Each number is 500 + 40 x the weight over its row's rms, rounded and kept within 0 to 999. Layers, rows and columns count from 0. Numbers have three digits each. The size before them is the row's rms in percent of the matrix's.

# layer 8 MLP up, 640x160, rms 0.203, rows 575-618, columns 0-159
098:533554503479491509471526534556519501512506427523417504457535519472501469506532466458505496510528554507520546428570581460482556520508511427519507567450504521502525542458540502448395492526499506640411471451471415475448500533519530483551553467567488467466534469477507483516478448520507539537397529456559510492488450486459523487545518480475437495458557463450491472519497534608473536467495525492442465519479506504538507476514495488511504527441461519551523591490456519451550511505530557
106:455565435469435446465482562477530577498529472560492449481528504440476534468518503538487514486506518475527522531447499562488527598528540458516463481497546493511515512410537534495532521479477531508510518449431535526492496532550473455500528501453542480479541471453462484591494507490506519396608526529475521497517495502498476444557497446470500499520486525414462487539579548451575450527447439483523541539476514563526470473531493536446497533460502491455471536412468509433459593501426508
108:519503476571464507547499467416450512462499415465555429501450571521576472477476578472575454563534556400564528460489466538483488542551491492472589478457554495488539480503476561496536497521498504457477498487487604542495487506501560519420523470432449486549570516477496541489535502474537524519495466474475519509510550420484513489488520469542525443517488500544524488451499550538511483470484441484491411535496525507516530556594558491534535503529458503523533403495477528478525448518528536
099:462518511469473538548433586504447595486499515451477524561498567428520487485546529467521554489466468478488484484603441490571541485453460487503441559533525471521547540450547507549477467543494543481527445531495472553511453512494535488494450551483546523495491559452516520452498554497553515513500459552483471506476417464480478522524484570478497497521455531450520550442411471499531469531491450438517433432496443453510482436499510439464492459533433477484536486573512553463465429518536429
096:491432459488437443511485478482449534508502511492534528555426487447527530517550492394515506450498530507480483482507527537516473454489498501482435530519486419463443511495500434488513540535509428447536558464493475513449513561434477503493511499565547512509501441609468479504551527513435523416499455477496549454465467517496490510544522575528483586517554376460528491468461490515511531525486549527502432502506544453512528504563425471410504514502573514506551533563539560479464525489450521
099:479466539472493530523565501514516461482474471573491494509517453470530457532420462474541484501529488419502550439486504519461433562511512479507555525508486499472563476469473472507524474443511486478471471449593479461524513506428516492503474412511557507464527509511437579554502560503615481481398441488420495527441556471464437503571516509524550505548495482508524503509436519481523506486516445514538476530492506395526437494521451481502507503488525456424511412519545539435539431473539459
092:490561433425464556454480514495544555499502460578507492436546509574454485503494555433556490484512461480513522472507531410514493446498503471565505536454548519522534466439425419522484401528480488502511521484522588545551508468519502552514537500518544559508491486548443446459468498466490505485491552563518473443485464531519520457533454492488523445460467441525569502529498586530438477463498507459458499520484545499532507511480560465478491498540522555485492587572542546430402530485534497
107:474534536443519438497470468548488561548521521580479503555522479496454575483548491456520518527497486470456518526495431562441493547487530456500541536502531464472537438511521513458551467513518486499474524505453588487587515448515500473506496477462447568528502478513557582503479496456581468401567496517523506534451567435620537553469474480501496498543490462568389460480500484560517496491526475484500462473492538445599546471417498455475498493497506518498475482549477538486523555511539502
105:444519537424496491574442514513519540415517432545509578469544568418472475493490469457529472506511525578511523450467437519548485484513562499507462558497535485533490531570534526447501475519565457489505472576499562494504495496459548435580481482539462547529491498472528549499491497470484579534465502539509507500428480543555516453450516533500459540514458579470478557515481521495470503492595476457469514457497487447537475455491488477531563489539600511539458529539500536427435438524497564
089:529526483469552492489507476490394517489551436457457537560502516545453468516485468586484466467568466487464522491544489542566559495483443497501562458550498492483418529461513474496462400541579479468466469494494478483530523482471416490506515515465454510524545515602496494518471567462574487556544505486502528424508511543473503475589499441415514492487496496464519513547483472510500534511511411427471536535452489508515559528459469544538512489574532487529477478425536539550495497588483551
112:513512568548480565506489514496479482545494449523497545477520504503511427521537506521507551481511517544454481541504478566459430550504561422486508488550460542438493523483482530502489487474516545364430525477476491502530560495544446428527498490433509491501529525563485467415511506418522492459533548445584546485410471506495514530524552522566453485459471485537451472547546528458531478488456565470472496424480491474570450534476477457558455535443562522444490538523540574473517494495508566
104:467570521434404482467464433512520473544529490518445505402570455483505501530581397516564469466523510525505454482513491500490483534570446489476469483469514485457463478522597547503524459494532455503489553532473548469500460482544527470492447451516537464458495526492503464496485519485450466489524446442528557443556497446471519518555546600569449514449512494576511499482506508530520518524503437523492528551539452526532486533479464520520451551598443471472547506530448498515523477603485535
098:504472507432467488463515467465561517508494457528564486589593445488411482539460495518510445494475453527507509526571483512494595505540539438479528427527473477433485484477528458550466460496499555540504472497452431518569514526558531494469517439453471455503495511499511538562462587517480543511418469457532500526463533525540506421563455472478523560450507500506540402504512513536540446583507457534404466485496457573494476490510453510477480508556531464467529479429496493493460524489485534
099:505493484533481483450507453463501478485580462451524525536543549444565505547425491419538551456471537455503449493523484487480504503542471467501457491454465477484453426500507533529456566582463549461441533464581516439410489552526517507541461516533507419485508529592449493447536527516483565466521454522527530492494455397510446494530517502515559449480545480491536491490473474517570470526480575513545513472477524539524494527435469500444574492488455536469492424567462521451440517482492556
102:426505502458468414512494453515480520431493485501509522485487455560514493492500498533488515586498511466470504536526425516542558477475440544536525506536525456420511495538490427546394420484515438553500474540521551478427577551542509444477520503490485517471459539447470555423514448504526502505521527441483501510466481494538478530535485421384564440570474533504516460511479479484525559540542475565494514472588483444462509502503550527558527498501433487536547439548477535512553477527494517
099:482495471495494612518562514455475499467474423580500534484495464445502534515528437482573432477503527446502488522443549499551518547489500499489491523439504514481505494497453504462527480510502487532490515493542503500578441454486499442457504500535526526575500510508478532461504544455510491413497532468519505464422478575444461562535467439532449430473547557442460534490446544514457543531560548455517573552486540473500519538504535488461517509606486421434431533491547534389498497509515502
097:536517510448501511476398515508535503470500530529515526500497521496411522580479471555432477533437489584483508457537469503535500490544499522551602422444490470501566513471488461513501403504461475476483539488523472497593520548448495551519531562498490501518494463440493446471487532469544565495508503457547499519475486538494523506535412543519542524452412480519455417454517510467471423545536467515491484473553557578484590515523525466512521541495588531513508460516501538475401508491485491
105:555517458398500392494497456455539488431533475525559514505484584521502507548453451497529474492508532527507456492480406593438488479546547447489568492489495503502518480460478457490512451513539552552484512499490486385547508535469510529518494536486450464529531533450458558485520532583504509414548538458459510452514542520480512433535548559504549526534552517469452467530483471501464448516425484512473478515586500563448441488518447483530505514497462439539536480535471508475518494421478547
109:490521517527568521574485583504500548568542444499473484523441459478508501594509479477523526558461423467449514509476473552477468464554466531487492534479502446522459455526537486571588412471560531471466498468591548466477568510515480505509475489536402516501485488549522519464480481507507511507471496467506521424532489484517594532515441445523453523536483479488457443506539461544488400513444516523476488539477469518504508489459450469560516450538498547581578531444468542527463567494460529
099:539526477604479445548495455520509499469536498514564493515455465497545572508487534558543440475450484512498496496529514499515507411566522494526526443505486469557587498477474539499495460427546466555455446517440559453501485533531522454485497447500513546509445492458575485513534571504506471526479438406553507479508481465529555559517458501509570429502478466455433488480535525501490505497479566465618441493487534559430506385485511447489523559508535460488470534457491505554486493502494467
096:499472484447477463501561436559463523524490472492490470453408537471529513444524536512496484480518504546453509568513480537433446410495522495516422487477484490563533514517544424526567493499521521544526511521454556505483548565509549391520530463549537469566514513546451517478545543597418497551525495521459486531471443502514456506477552489455566481514523521560577515529485514486464524503520493428449471503504552453521509510573440452447506489500517532424466525425495557526466465450461451
106:464516493532490595491497539430474534541472462540531488468448518504523550525542477523555489499498498534489494459465569455498455507582462461506477455480512467425495488508511532481556478491505478555517454471517528520527513468505442596412500499476497457502477530489509453475476469502527446515474484519478496431465463437535492566468513530494456455443444528461500571462495552541600474507536550528501472499474484407485543417490450475449519658539452534536490478440485544490521519512598464
086:456565532495443438611521500466569510555548510420513425526503496508508479554516444453538560481489523473531492504478490507504548492535507466493491488523538485502526487467541500429537503472506545509524522474445515446509472526514416581542445457510503510529506521499466541451552464510486461560528504520513476464511499478544473405521507602602539536463480572467444472534386449530489448501497489489472471623470516511537530521539464560488534429466505505519485490508494530468490489409489448
085:561535487542448439524544513473495525504487523503529462508536431535507448491514511537497476500475465463459434495493538474587527511466538524522511495436509450463571482446503473513551514489450596373523555473469546493453597505482457480519501510507559446492542530527585536456487449552458559574466527525444470484497466516506506494493540525462607508486486447483461520443477508528528519466490520521509424544572468495435459507551511480473490519538542428497448483523520505578574543453535549
102:513504538474486425456507447416429576420542429516494517530474523525433446537454451494502563485519545545538544576476542528531526453488520531538498459477564465493558560518442429514496454558565505489534557466472469494514551473536517480567538525480469543568540565457460421498506494513516505532521459423535452470466476477536499480453511494484506471477523461498499489520465457490539481486422510498579507564493552562503532465526515601530458514479486510598464526516464497443519563529509501
101:513421551512476503560538488491440454542508510542485522517470541462502517536446477544498506534497481558527496521448533564481511497561490494568485487555456570507425470453485479499497431418545537448491559440482503554495536388509492528526553519543502520514507504524546506484471509593402498489525484481520555461455496471510503516429569467570439467446541465541504505520553508507523556509498483444529562481476498414504441481463532441532450549513522430503412436498463552506556528480460536
106:501467565522541512504501506470495483562526491567570528545511532493499427427486422487566437525532471471550487519477494521578521459556493485557523507468488495481499447465499533491425463452478485534541508485472472525469549556513517462508534567439530523511527458482472430499480497428576490568491415559532556481515528438534500561433388403554492410435552469553472471565503454527489427512463509482511505529503538515499519467473442551490455496522470493503542466527508535471525551488453494
104:534505465497496486505509458485441492516494493556508512543499441505455552511465565540539500584439523534478511427496553523501512508520471566482451493443524446514444541492557590457449362480509464446532568514515530494530463473490485432511447511469519562533511506468509490574472519494501418496501546504462538487463466415541531563466470575537548513488499551503511484522540523576507475492583484504456492480512504443479470513424448502546532548544545468433464538483610521469471520520453533
103:457552532469458446543467441574518504505494453485531417460563419491474553431545507434547507499531602583567520503514497508471524526500518482511492517529519466475521475472461549518569504481461483591582420461547438508535529545499533562444452472501527507488486541455649497546540435466459473455501454500473501455471504464485482515469520500458481430512487460553513500497469438537495460501506560477533468418481512528484440475473540470485508542528477509506469481510429498508471519478534545
103:494510557575485563497480494456592450484515519504518540562470552507514515572419515438491500468527479454483486468496473529501509521498497514489411506467561444579499459492491506505532444537522503480500502496531405459501435513512525509548494476413472533562533504473502517524525545509544494537534457461510453511442517493529524468534521442423497450441456568562491581532535506466446444506532534475499460462460569484526548497510460524531502420437503612493518448506441558541467512530487602
090:478539471451477465458503430450514534490558465506517429537552514569499475469518534523558384508501444528472450511520510537476447553543554511588521491496506464471495482466491551504521500539524530507490452536524491472501458493478457483513539426499529502541494562506505536472532494512486482494510494443452468461496484425487494505416432446498522514501528588498438570476512584512515557408523560482423496557524523478410460440544484457477559580533454480501452484559548437543519502497540563
108:495551604428490442547571449491511545496622501484536481525484506495541505522439573568487484489455527550475535466512493500566444511521558463480452600541477508531472511520528420446504503506504460498518464497517563527467474485439490456556545473485443531525488475518517482515510499517465468488513520399452412544540521427476513481519547534468467464534447475487458551538522495540555458498481502518517456535537556534455490496545529445452534550472495523487488511556536504494458410523403457
095:566495574493510521521484460499520463496476526484498515476495507512468423508491565494491565458451431579464473523521558473472505567498501503566489529542502480456492414496479506503537557458467547473453477467522445473586549585479453505492551512429439567555494494471529440454514444582496540543471516446598457480486459557463494441523457447479503473478460488521481505531449574420564512494515493427528434497539504418461506525465516509440517573523468476481538515518478560493455510528512536
106:547567470557508513512498505483431559535497486470498485481506518524572484415497454570487505471464484491509441468498511565536449562556433482511458543464510567461555469456470559429473504537433464440512475533468473490479553557520493514453469499561556486515517595511506451506524570545530508526499493450503522565440560510481515445454465532499507502428556483518507511548500475566499460466517495557487472493479569469448473443533551436432509487468413440546592449573504488508540482518484501
100:432488529480535490488481479556456514576536491441481511487504503424421541514531537495521523479459491445586515480542418504567467482488526497478433470513475445498563525475516466525508492468524545513387490490492471547516466480470567523431486482540493529515569528500477469453553547496492489520552503459476539531504555489499494548479620499471470519519503428510513493549506461554527473442485514386505511426487472427420559463480470480519533550569465469492511447432563552454514452450485492
081:512530585499492569498497491465485548604518564489478407475518474495517534524506457526542489523491472471426530568520415507458486572470538518515512477447508430457519493499447494440510500542556451499520481435530518474546464517525452527555523531511421458550489610533494443453502546424516523465450489523480500454425476533517472540505458439539524503502528513534475491452531511473468546447479502424523480572495471507447509578535546554495468494540551457432477470521452527503577526472440481
100:556511449527445494508445500499486568422471474489431489500496496477549472492466471522484471483536439446500495492470477475481491540535469514568481508511456386591511507523552508485448455518474455557549570454530483499455514457489562547562514460449486526539443541492511531467498541558502510495494514518509545517503533517479493497515444516527388448558555522520532514480612492580561554542501450511523455562476537512495500520508500515443440453499459467537454445397432496539504541580522501
103:399539518498521537491517469445510461540558557595428512537538569479449503458515487500459525467546553512420522581539492514542486405511528502452506474478486553577488562550497444435452518485554446486428504474518491457499492457535496459455491497507507509477458500476504535456481553500519577498481531452505547479495379568484558520546545494463519506482488537515585492534494489490474533516526487515519527555457517452503539486484543456485436485491491573467585577513481442499486427477534498
097:529518489546507484501523486473522552457482546531488543472484514439513530530491486503538470493488501427531458547416520467509558527506525455544480552544484449519515504561537489499549519554410475527512428493483556492483556443471457403538524448485514454545566558554509556493464416422523504536495467525504480453473562498478500506453451516536530576551593547446433415516434513513531467478507502559474533502503453518500480559473564505519504472462544397447517518495474459481544420501448516
087:459467511460536456525466527432576507441597492521498523516501504525491561445467549510538431567487519533571520411554477474492507507505502521523520555425538576427479509527515494466576505506453532403477417511499525481508547530581555501422465459506479474491450503526502503461582571512534474488500533498489573490492499519502540421512569506481494519548532459524525515519477532550510444539545503599409481464445469524529518506459507535451502480476544478453534546488489521449486479516543544
086:494452573461445448445502489481472492480429509621461467430506518473501447519489485539537525505532482504453515470486448574527509473483524477503531592436536467477483479524406548429552487523629521553487525508548471455511429501450519546584520502518440490551576483485549372478461549497505539555503506498480502504506487528478517461476478495451531500492511444485442489490524505525524524511487485452584505514529432516526530524519598543475469445488481468533483481485528547467533456525492509
102:549532527486422508540445522448586474538447482488529527504478476469534474507500569512436448503548472467417572516505493453578527509491557562535529500506516447503534418541441502454492505538422517480537488505505415528543479534417594490532493520475498476484479536503465462530525497554495542513537457478619477490480461408443535489430506491598526525453524477459560522485441439490582502472474533541527458535479500470460522533495511534554506505475518527515458525521519433449487489536517515
096:499466480505495533472522517489519457524473490532515475583449496465477586423588543469512459496475493499543451543476515485419528495544547426469475461487504450534545480497545507529515503536476435555485460447469521505500539456462532503619445468537462445507480519515499512480443523533478585461516437518506517533505441558491468476507472496532474425436585439577524511542528505492546464463532470577459510438479569450469509473550549511459496419490525576444462504507490531530479444488426485
104:540563532550464542560543541469475495483504470499485524488516482445477521559466584549540497549453510485542551439543519531559528519550451458384524532491561498468555469547421582512545552494499480518570516538520503429501539505490501448494548492493460588508472472575422496529539509496546446417487526475544582471464559460506508488486512463534443510552521487501523476473458501505417481508493534474454488512502500449460561469413489516432512518508524501522566519557486516565484579499512514
# layer 8 MLP down (transposed), 640x160, rms 0.218, rows 575-618, columns 0-159
104:506490496455505559498509530487436494491553611480539433527493491525448495508443533531534554480466543474554499479527537487526516485473499502443497533488507365492434460432504480461503447486469562532472509487469506508490470385557467536551529494508470428532514539499522559496499525574567442515555435490496489479456465544469492484576500485545497523493488487543498467446504506476544481448455445422500416466492510485513446526519576537527523407433547546540520484556512491560521531453502434
108:506497521539484481586514530485495495543561492498517493565477472525485494532573548500458455439593443446509454493475436462543399527495509499532473450547446503517460528476558480575522476529529558509457493435499446507448518536398466432451533553473490497510540460477545514475535489511514398479465522469515493468474516485488469451500486521510439499619458407477499503525523512477446523518442510416476436472526489537546502539485487546491527495523495531567498526544473536466514556498504609
102:524476515459512527425478539487524518461466499523409458555504479519521539510453528542514462504459488414531539492466551437504500466508504419477490461519431391501493399480490528395459500532427453508511441436539456580461547485489507503477527492461503527466503459467491476492531484592503540516516412520543470543487538501549459506462530500496479558464451496450488433484474496506495486530383491573467470523523477540508515540520519589453517493508483508485472510607517503517586493479498476
086:501504581471529492509482461481534495484473498492541484454419537484513455492532524503495526506493486449487491499506466537505542474540542475563495474395581515491529522468483495649531450502510591498511527569535548519506492490501484539497489498547510504494445489513492479504471497476494555567489512465438497410538437548509526515490514428445412520511502497479421489464503429413403517510533499452533458495537425520565432509511507482495483479394526482532495430449440519492507435537507441
094:490539517474503524511473542604457496523471511479499472480540546427533473462505432511462510499537557560488437442550492534487457525444525535540466553464528452532370477497411508545511495494502506551505468533457497526459475524470440469402490436497517519512508466491535472488504593464445515529445545420467534461461437442491481479532535466519499590481454479479507577549500467428530537473530508527488522515513504421580487505540510503461500547533522564523488442544534456458489431510475464
097:442501478451494523449586468413502483513491575581544482510476419525530500498529507441523492536470487533513481532408539521475416485477524499509522487466510554511451511516485518517475487503494564541525496525487481452504419516502488439538554509496486516533474447455472516509520500520487414522400520473438487537505544469478565551546503522497454584507490456466496550534467508488505544491525526554461506489475479486442489432458434541446512404589526458456497512528494509531618425469583492
092:463445477509534491531451457494449473431449435500487565520488459527529529540506601452451513479527443423462543557526502490513426510575504501511428477439439508579482561544529477494517490511478508499473482483525541516446493546487468403538485501501499522591503491516518421508476442451498506472477525454465512470492488486518420454462454441587469541540558498558448510511415535480449583574482574458507554494479466531440505484535484436492502524526541508544492536518481507496556456502488527
110:530502478477545501525489474467554480492459499511468432585479406509512512469598483452535488557576495521581505538526499453425499464458516473482506512560476463537440502504532493497539608528519534457541518539454514520492499503497549488506473445506518552541490499492461462533529483462521471542493442582454460479463432543477480519498478515610531466502492486530450515428561460504496488459548493515453534585448583488551558504498487492563493443472437579578457533490478512502577484536515533
111:478500532518546474511490525541499473447494514469469414508474531520500519478518484454477542465533547489521486447437543545525461515492548533479490472615604526497541586516485573422460476504597506480586551570530526468537500458494496518499438508470496459488510515524501525506506480468493477490535472463437570491426537491442475537488493470491597509510522564520486457555520496455454528489515559449450528493525527449457432399471505499457513447470458586534520502464573496440577497498516527
082:528584524533498545483532560599434506513500448529455470448513559506573490507527440538505512466472506413531465502557511438537589451561432492446464577537489570431471504485506505434513427485498541533462473503539533444526482456568540556464514430454473491548444449529521505515501509478435470517495463482501469507499495530552478465477507522412511470499536519573554528476472498454440481473469486483514491513538449535470540528550498482506526453450497500533588484478458530455411465550503497
110:442487531514502443461489483521526515500484559529530479456551509507477497455510594466471548519566509509452509520497506500495501454524556552465596460520486465525426561553500467504479518565515602534527517491516532443590505538535426475528456519369507476492454498522437447517535429502498573453545556471504509551476534504552516519474517595484512484545511489533493488527560399491448502515512502491553427454480540492550457483455445508520468487433426494500477437506512482516536520472506441
103:554493491465491526506525531529544467461531559482556487482431514508470504421477520482548570552579472528492569482521465445492465496478472517469506494497530476518485510465463378438497526483476418434508402503466473504516443511552491485588531499522533558434492499524480594479517490513427507475564445652491510485515539465472529465480517521465528497472561477513463489490572480436444549507517464467490487535516508555533488465483467546514514519448417470432471540470504483539501533498526442
098:493540477492436528511506497526515503546392486416551582390454461551447479477558474589497487506520588516509488527538507533545528476539469464467539483501517491466551510466472488494446452496516512543527545489482542504474420444487491439503485426545466493509517436450477556516515440519530554535469509498472484544491475468531555508524489470518472540479522548372566587464488524533437553451535518532507493447482482540512413445489497487462451466458460478516525495490492509444487555461541447
103:476450495566531476488488495526515486480493493541484541533526583435541464566451408564491531481486515454564465463450546462442504498521496537555476418464492570545521492476470526596509521536496587462505472479500517435579438500526412500494539438536542482429495476535501584435500498540450533519467491536579466504490516484543485471488499481503481527596559466482473486493480514439444494458430536494535538514427451530494505546484469529474534508516543501506439571486546504538452467528482561
109:499447504490529544515449448513455549489491492527493540516475542530462490459467495531545538501523614496530475590520467397546514467468513507459566476576481455505529456441479502504515434510542509512518550496552480504411536442568504502553501488557511510441438490451454561493412466474477496426512491593511482537525522559492449464492481517496456495489499574534465545456499496563483528498519524461521507510516447472422491499527455508542393518541523452450490520536376541515473514484487516
100:501457493483520445521448488436512465501470534549548434484441499498494472520510439489429538467524533540556449493521463478492441493512549559497498397460446499514544472521488460440453502486511536511613451476460542514481478488514463518538487545484561468461503458548488515545506482492459508466520550519480460573508459519554468491471468522515467519484477515493473531520500462518543518537487517542539459500536500458481512474523506482488518413693531583500484512448516467522569449426535392
098:538451457529514546453498481535494533548532484424434500490509557557444535522494506488370461487571519407521523507455544538547581555484428518440481558461451504536501552486505516537470463516449530549471491408536486482475471449484488567501523442500497462484515517530484525533512523478510468464518503564495458455508564532445526479557477463482535550503496645396507497543494493495500509529511442559486503492502419465435505491527552484541505510524555540470533486523521511474562476508460520
110:447450483488446490435485520465500478407416547472479470517477484503478477417509520524485448483579488496560493489481557551559535453531470505515491487568492482526513494450425544510541461462487488468463473506409491527451543546510525473488524544514452510504579547512495538461575488543473481474489511521484472490554476482486467470498479488458447462501519533659479547530481517470403474506497520563489485540545493531509428491513508496618468429468500469582554496547427477534524513484464507
121:480454542525519468469537565545473544510458462456505469464505458555516495461475467508513479492544412476510458505515435511485447454530533493514554453530459479487560603480445471405474489542566494509580517586438469515517495523552458527525475543517566529519453512501370529523469447516526525453508441545533445483424520478572474545477487486446517499518463451428471572467491477492499545486517518455484446521417484492487514501488515428552576552452450514517513556455496519494539476533503501
105:493453560515479482568486535574476469491474453501489494420470425469508476516480603563472481506462528489490533466562506458560564430535577568459521521555522473496483518479471454511511483525480508429541519530497462462510459479539558509493501511490488519540436470544563525574480498507545478509491572506492453455490561451562497425547552532543465526557431498380529495462477459539476532484570470471504492500460462525502498522456442475591495500444502475536434549454570459498502457489505542
089:554541535436539478515571467441474532539455473520497516500497490483486490529462509508523498479485520481510429502589500486491472511496514514492529545581434562516412442530416463624465510451539431481449519539517501485540480471484450453456478468470514566563507464456542485493512603496519480510436504452545542509425528460460498503554533515440465526554461502551385495539537473442468471463529556468548468485487483471527499514497525491486421541532457481474527503507501515504575553483461421
103:466458545502469504499528573435436490513488505498504565526550500499454428467442533552545451537538504471532526469477478508461471450495488554502519483540484472549435525466492450467558433567505594534582512450529505462447515507471479530492479487486549468528531597463535511538587525511524586513473552490474529502475489578476507514451436461492564492510473527428474546477485490460533518577537507480562520538501475504398527423488507478464453501496417563529459467589510507506490523556530469
089:418502522518487468611544470531472489400524483478527499418482485502493473530523506570463525496433531483559518483507457474432481490518485553486517490486512468517491456543454562432409520545508573453494448574488566488502457526512504476529539518499513482500504518459551471511476532553400517514460532539444451517508427586409439546486485462485561576519523498476493537541544461536550502518529525503472573479496453460478440497553509463469532498556457483549446466525461503564491528550473467
087:440527496463529486464424463450484458483467552575514455525513532505406455479517459511592519568478526574574516528476454512499406494486481515457487516607419503574547467496542527529543545537485476573509502587476482516504543538548474498550460553499473530518541454471489525496569521597500486569535511467496521501513581496464450448588494452511515506521526475520471490472516532491456524489528490454556438492511515466538502533503491508497528433438448507593491497483528509470507540523531551
097:425430441493585489474522492502499472486434536452534508476533456488617470420502480498487529503498550434510583471506497484469518520484518534485495545409589512508521540476517460478507507543410539496489509494474526519482519510475527505483517515535433560467513520511417580538507505520473519527439526547498427522451493502401537458534489535496525588564505592537542483454488462533547505507513481571497533499543515560521554517579505521530494417448493471465497559482437508503524508515529439
100:504550567500473547467497461563509509497543439500454431555478437527442501525454568500470531524531440486498485552453516444455466496441494506479546493450455485487512499510550476453524459529452516521435555504599500456524537499561407472463515483523405500470481504578402523497524550528487525494560551466458406515440456524590458569488453526474494430414507425505488432533533476552479491507463568511549463542550469499443490487495506498504482505484502527480496506514522503494498560504512457
100:513511545510511508471481444523531520555622373493487490537526426436496495556502549541569538521514526548479508487426508495558499499467493393505490465502505484500478507481528543497532442461527550502416447481503511485451458511537419492430545465538482486552565495522480483591424535448580506529461471443501455543512550528503509537488484512462484468543485594471447522512483474457496459556466548484523458455536550508531510520470502484444504430467514557442496460525523508487517559539462519
102:534539526489510564522521412515599502462572541536526511541518470504542509504471460506501524560576531497558539504553497524516557467469500525508481482499533478605504515454449395485572542523482470497484470567526500433509530469438425518453463498518504529507485492512464471493488572509525578506511468482506475441530508524516507475555487614579535497520480555428497532437500454527477458457473470531504474490457472526558573412459423505508435543515522512465527547468530514567555492489485535
105:493557537520500501516491504528470525534511497479517531507535436466435606536511520514503477541573510467543492516552554542480477572463449553525479503450415475499406550482460493534463453519486485524466508532524477520439465500541479517506468498452598554490460525571595507517483499457511461520473493440468572504451557478492497459465484523519478438437528531509509462410519501532565486621588459386485549501552521535444484488476492489503525489485490526505510441430493457477468525480510545
103:547473468514546489456519518529452532535521504532520428498569539474488536524558502571507478525526516545473470545460499530435456502543504455533469472511520534447529461491468574408492475512479461551530552530532518493458537444428512539534496508498514419541482504551503473488375536492461444549488525526506536484520552503500533550505442459595502465478481555472496577508471520540531552561542524500588552554526464414428513494445495532495483443486494518429503540477442436545502447568488463
090:471558604464505505453413525422568461524500501506556526486466496518551560538479482454524489493476485512528463436491572438608502481492481510493483478508512514535473537484439475461559538511511536532428529547511439502492495500440578524450561507505494584475491452461546502414541537523537463508456544499545542550493493468546491515485587518572454478570505543450494464484531468545517512478494463562554520444474506449411491425478528511423464529525429492477539518538510512507520530522467511
104:578494567473535556482459512477468485502529479450422465559528487510592489563476552513530477494482542487490536549529481553489470470469543462556497494466505504486529502500468455587496545516497508517446428559460546547492470390444447507507517488519512480448532525496520504512459479438535456572523481514512511549559467478483545464536567498516525431510457538573448610447502489605515459495512486517570510520501451480451500512486535451512523505546493587529517455544469452565502519532493408
092:476487494559512556452462484444443496543417509544526478504455504522491485472453509514463504502500524481582413505496580511452522484574436512530533560525518501469488447470499566456546513494456517505469512552462528530514593599448484427484545552437496565544562458507543498467468483471493476621463564525546522535473505479479540494528477553485525513526494583440504489528520529471552515497533477526532447518470493506494604481566453451460469504521494494508501486492432443484516533415554517
107:446519554507480494523463531525515516520481527547446505459457513533475459492467572519506526498553493459544494491558532532510447496527392539463551489462479542576540520473483520445481510523414483526529467534522465426467500478466502561514507458521483483530406549470506514455406554543480568430560525544478526484491530578494520475482455580446413470444490518508476547438446458558540495542392508467495510459501471436559469512561502482451494509403565491504503519474488469520492515541515468
093:425514509455525518444519511578463476460480492527454565515533497480485451513496485493525471509474536454537511469455514535524526483502533511569488430554575515466539493468485483707545467499524493483507530487539445521505489538544509475505508520517535525511508494518537515554513538482409509539501532482464472503453557421504542529430460516461547577491489546511465473545526584511496501480517522495460453492467385518557466494492513560439513518443460528538447459528448479480482509470425435
084:485462478539581519470504549488519501545488441421450534442438490510473529483443461470562479545544523526480519457534455496458501426472490597522512478405489533524466459517544494493480545539464468515485476490500510530470475470531460451541529477551472537506467424458502511545498507521503493505494551530493487536529530522415431415530487468512455539524493505505488483443465489509434481494409494508561467534495490479461463610539461503584506485677480491469458477478528474515476452529548493
096:554446557502510473553532588506463483535458474491439532538481453483541454442540477493529467489478521490485521504521537475491478489529487487522525495532589494537597411531540484482490513516480456599454573529531532592452530545523550560473522587552472523454509505520586515557483601431473458509492480534522503494553542503529482463421571531471458528488460526469534492528563472488495537499496477470583540563493541506531555520543473494483479501489553512475493505507512531556529556462427567
102:464474471516425436538500517428497481524468439490530508466513445550498497485434448458523464553474489490432553494437450488529568459501431471526491611498529513504547467529495549435604554498520498476528563500485460527486485566517501506493559486540440492507431477480546538500479486492507507507494498508489480453517570525526505425517490483627492458496520457549533497503613533509486511477497469486469523538521513595498560577478563520490527512461433519427538517531495502562423523518487545
101:487464552514499468551532519457486522484483497471490539480495484537441519476434470519453488506504483463575493399436451534460454463530428536458474600550533460575491502499436539442465497515489452468561499529420520521551525465489514523494453497518480484532543483469446594553517486548557434421478626542497485489498498510541479555503505520547505464540522473520524473540505546435474474497457556425491473519441567473419447501439502443522550502466539498505489485445501466462508479442455524
095:453501520540441505474525546477555518463506504510526553561439475445500510508440564469558591555489467492446518455493470553554473458492550502494530524531428582529478532489503525447496524506586481517502549544530486540521527502516482414554508451546551499525508490508504421440552508501471491473493511506525491431531489432476491534419510536462484515488502426518558491488392543490527529454517569555504487475542491505375417516524500563461513529449458501495501536426549502549495478484522427
082:439550566534464530495556501570523455556564435496487547586440446468494518414464530463519547513470499519431492426493527464493472580463513495424499475438478502541480498514452512464475467481568523534423473580488544543470491466512502499507522494453533470543496539512573499582470509506462537474489456433456507496529520522511433526521490584469534498497502539538526569531538439470546459505435559502501509550540522444499506538522445559478496527544474522555516590486496508434478473519576519
104:440521440527488545445497477467484499538450504525487422505514412501497477494466475489538491478570479511492616485506445561495537519463432511511504550565483519568504499474538553519478563515485496489536461521538507517432517549503604571570503464503458564548520492520499593447511482520504590489484543472564498570452604532459549471495507492467482535509448553488548474444461508498478469499546481519587511559456486535520578527467479495458485513486554478512480515510421525468484503490507418
083:543556538544549511500537463533458505516514503566579488486521551525488548468520473514432557514515513557518492477526523459594494520570578510470535493481440511501529520476483456660567560451590469547502488524489537504498467501534501512516479523460496466489519457517495579550390495503478507501534502520501535589461502507445485542474560453524520489528500524508455539447545531440449520503544501507444563494542472469505481495519509510541529463466523495416526481580589484568475452517517468
101:474550489493566503517479556526522411481554492479492475432450557510516473480480425504557519486478505498554484379496591514557531515450520524542381537574537476451481530508500486530502489520534527453475460456499550465518467510412489521444488424448513551506456535502441439500522578493498533506607557511495518464526509520519490495521517501488527523541530514461472492475496464485526440509443514448546467475509524498500486531553489495539500473397493478463497484447449590513566474535417463